config.toml
n_layer = 8
d_model = 192
n_head = 6
n_kv_head = 6
head_dim = 32
d_mlp = 768
vocab_size = 2048
activation = "tanh_gelu"
norm = "layernorm"
norm_place = "pre"
norm_eps = 1e-06
positions = "learned"
qk_norm = false
attn_scale = 0.177
bias = "none"
tie_embeddings = false
parallel_block = false
init = "normal"
init_std_qkv = 0.0361
init_std_o = 0.00901
init_std_up = 0.0361
init_std_down = 0.00901
optimizer = "soap_variant"
lr = 0.00531
lr_mult_qkv = 0.7
lr_mult_o = 1.28
lr_mult_up = 1.35
beta1 = 0.95
beta2 = 0.95
lr_head = 0.00969
warmup_steps = 200
schedule = "cos"
final_lr_fraction = 0.1
batch_tokens = 65536
seq_len = 128
doc_mask = false
train_tokens = 154100000
steps = 2352
dataset = "wikipedia_en"
Each number is 50 + 12 x the weight over its row's rms, rounded and kept within 0 to 99. Layers, rows and columns count from 0. The size before them is the row's rms in percent of the matrix's.

# k: layer 5 attention key, 192x192, rms 0.0887, rows 121-127, columns 0-95
# q: layer 5 attention query, 192x192, rms 0.0881, rows 122-127, columns 0-95
# v: layer 5 attention value, 192x192, rms 0.0726, rows 96, columns 0-95
k121 096:25 44 58 51 62 52 42 63 37 50 57 47 61 41 48 53 56 49 52 16 51 52 51 36 72 42 52 41 58 33 62 41 45 54 59 35 43 63 53 68 70 53 32 52 43 61 67 50 50 55 45 86 45 66 80 48 53 53 47 46 57 39 70 55 56 29 46 59 55 58 47 66 22 34 29 55 48 69 43 46 60 53 45 47 72 80 33 56 35 62 30 52 46 50 47 62
q122 092:70 43 38 67 29 67 63 33 38 46 40 63 43 34 56 49 54 58 39 65 46 31 34 60 53 66 55 41 26 31 51 25 57 49 41 46 68 49 35 45 73 50 61 65 53 44 47 41 42 54 70 61 33 74 52 42 59 45 66 76 44 56 53 64 49 50 61 49 35 53 42 51 30 46 59 56 52 46 39 45 49 42 58 47 42 50 50 32 59 44 34 42 51 40 47 46
k122 099:65 38 51 46 69 55 56 50 52 63 56 67 42 54 43 62 45 57 66 56 49 66 45 44 54 58 24 55 44 31 55 58 71 70 51 78 43 44 34 38 59 58 37 36 46 54 50 51 56 48 53 56 50 58 44 40 58 40 42 50 36 46 49 70 55 61 64 44 46 46 52 47 30 37 19 46 45 50 53 67 51 47 41 39 39 62 55 49 65 53 54 34 30 25 46 46
q123 098:45 47 55 69 54 46 46 52 28 54 47 41 44 27 23 64 29 44 50 46 50 49 45 72 79 60 55 79 39 53 54 44 56 61 41 34 57 36 59 44 45 36 60 22 50 41 44 43 62 50 32 35 62 56 43 38 67 73 30 37 46 43 62 46 60 47 52 54 51 62 57 54 73 40 68 59 68 60 47 52 52 60 65 71 43 53 53 57 61 44 26 67 47 60 59 40
k123 100:39 46 38 45 30 34 35 60 46 58 52 51 77 45 37 66 41 40 53 23 51 49 57 64 56 75 43 57 54 44 59 43 60 59 39 50 46 63 47 50 56 50 17 53 63 53 45 52 34 44 57 54 56 62 66 60 54 50 47 55 39 52 57 17 28 60 40 44 49 12 56 47 72 30 59 61 36 45 63 64 47 41 38 62 62 60 32 60 46 62 48 46 55 39 36 41
q124 085:62 55 41 57 53 53 52 40 37 63 43 49 52 44 36 69 48 64 65 56 41 67 60 72 69 58 72 36 45 56 49 43 43 32 66 41 68 50 69 53 46 53 60 39 47 44 41 67 55 52 60 44 59 58 51 48 33 49 43 32 44 45 61 44 84 41 75 45 30 58 81 48 51 42 44 30 46 68 67 63 39 52 58 46 52 68 47 40 41 68 42 53 38 42 39 57
k124 084:55 46 52 63 43 24 37 60 39 51 59 61 42 44 35 64 43 45 61 35 60 46 37 53 61 47 52 65 45 51 30 07 53 49 29 55 56 57 42 50 26 41 42 47 25 54 64 69 59 22 44 46 32 61 45 31 41 39 40 35 60 67 39 60 59 53 58 43 63 64 24 58 75 51 39 43 53 54 49 35 52 49 78 39 41 57 68 47 49 64 62 45 77 43 43 18
q125 082:59 46 33 62 46 43 43 85 68 69 37 59 51 53 36 56 45 33 63 47 36 41 52 48 74 59 36 44 60 50 49 41 65 58 39 53 62 42 52 44 66 53 57 64 51 52 50 48 48 40 42 59 64 47 48 40 53 60 54 63 50 43 25 48 74 48 56 40 62 65 30 61 51 73 45 66 59 46 32 44 42 44 59 39 43 60 53 69 50 42 64 63 42 39 14 45
k125 084:45 60 58 55 46 51 49 62 53 44 29 54 83 50 76 41 37 35 66 31 67 67 54 37 43 50 56 49 50 60 55 74 49 44 46 54 66 53 37 36 45 43 60 49 68 56 44 63 38 53 49 45 35 38 38 62 68 43 72 57 64 53 51 68 69 43 30 27 46 50 44 33 39 42 35 61 63 49 45 60 51 29 71 52 58 33 43 52 47 42 54 34 39 64 50 36
q126 090:37 44 54 60 61 35 47 60 53 41 43 39 36 69 41 62 30 45 47 17 65 47 46 47 28 50 58 39 58 46 31 59 34 47 43 47 49 51 47 30 36 63 24 55 37 32 61 52 48 68 38 46 58 64 41 47 26 56 55 71 41 54 44 37 62 46 40 51 38 32 40 33 47 59 53 64 62 40 35 56 47 43 57 69 71 50 36 50 49 46 62 36 40 36 35 54
k126 087:39 38 59 66 79 52 33 58 36 60 54 59 64 56 55 50 46 44 45 48 60 46 40 44 64 20 61 33 61 33 50 68 47 31 35 42 28 59 44 41 48 74 68 56 38 60 46 52 31 39 61 53 31 44 57 57 64 41 57 58 36 43 34 74 45 66 47 56 31 44 54 68 54 61 49 40 47 43 44 64 59 63 54 55 43 66 50 38 26 55 46 45 55 37 52 36
q127 096:56 78 63 73 35 43 46 39 65 60 60 48 38 66 44 45 64 69 51 53 28 55 44 57 36 29 61 60 41 61 43 43 35 73 54 45 71 44 63 48 46 46 54 53 40 50 80 54 45 50 30 41 48 64 69 71 66 43 56 32 42 58 44 52 79 58 71 51 46 32 55 58 53 46 42 69 51 57 49 30 64 49 61 39 46 65 33 73 64 51 27 47 62 51 33 39
k127 095:47 44 52 63 60 52 37 55 64 56 50 67 36 58 72 40 55 44 63 48 36 64 45 68 25 48 46 39 63 58 61 52 36 63 43 48 44 68 39 45 67 46 63 28 32 50 54 46 59 56 46 77 47 57 39 59 49 62 50 41 65 47 37 44 55 58 61 50 48 52 71 41 39 70 23 70 74 51 51 53 52 36 52 60 59 19 52 16 63 48 34 56 51 48 29 28
v96 105:37 59 38 51 42 54 31 68 56 33 60 54 42 75 64 45 67 50 60 38 30 53 59 57 61 58 74 57 53 47 59 36 59 56 64 59 49 64 42 55 36 44 34 36 51 57 40 56 53 64 59 35 51 33 47 35 43 32 39 37 21 62 38 41 77 62 64 53 57 57 57 37 47 44 48 51 52 49 27 76 50 53 40 68 59 48 69 42 39 41 63 36 50 56 54 15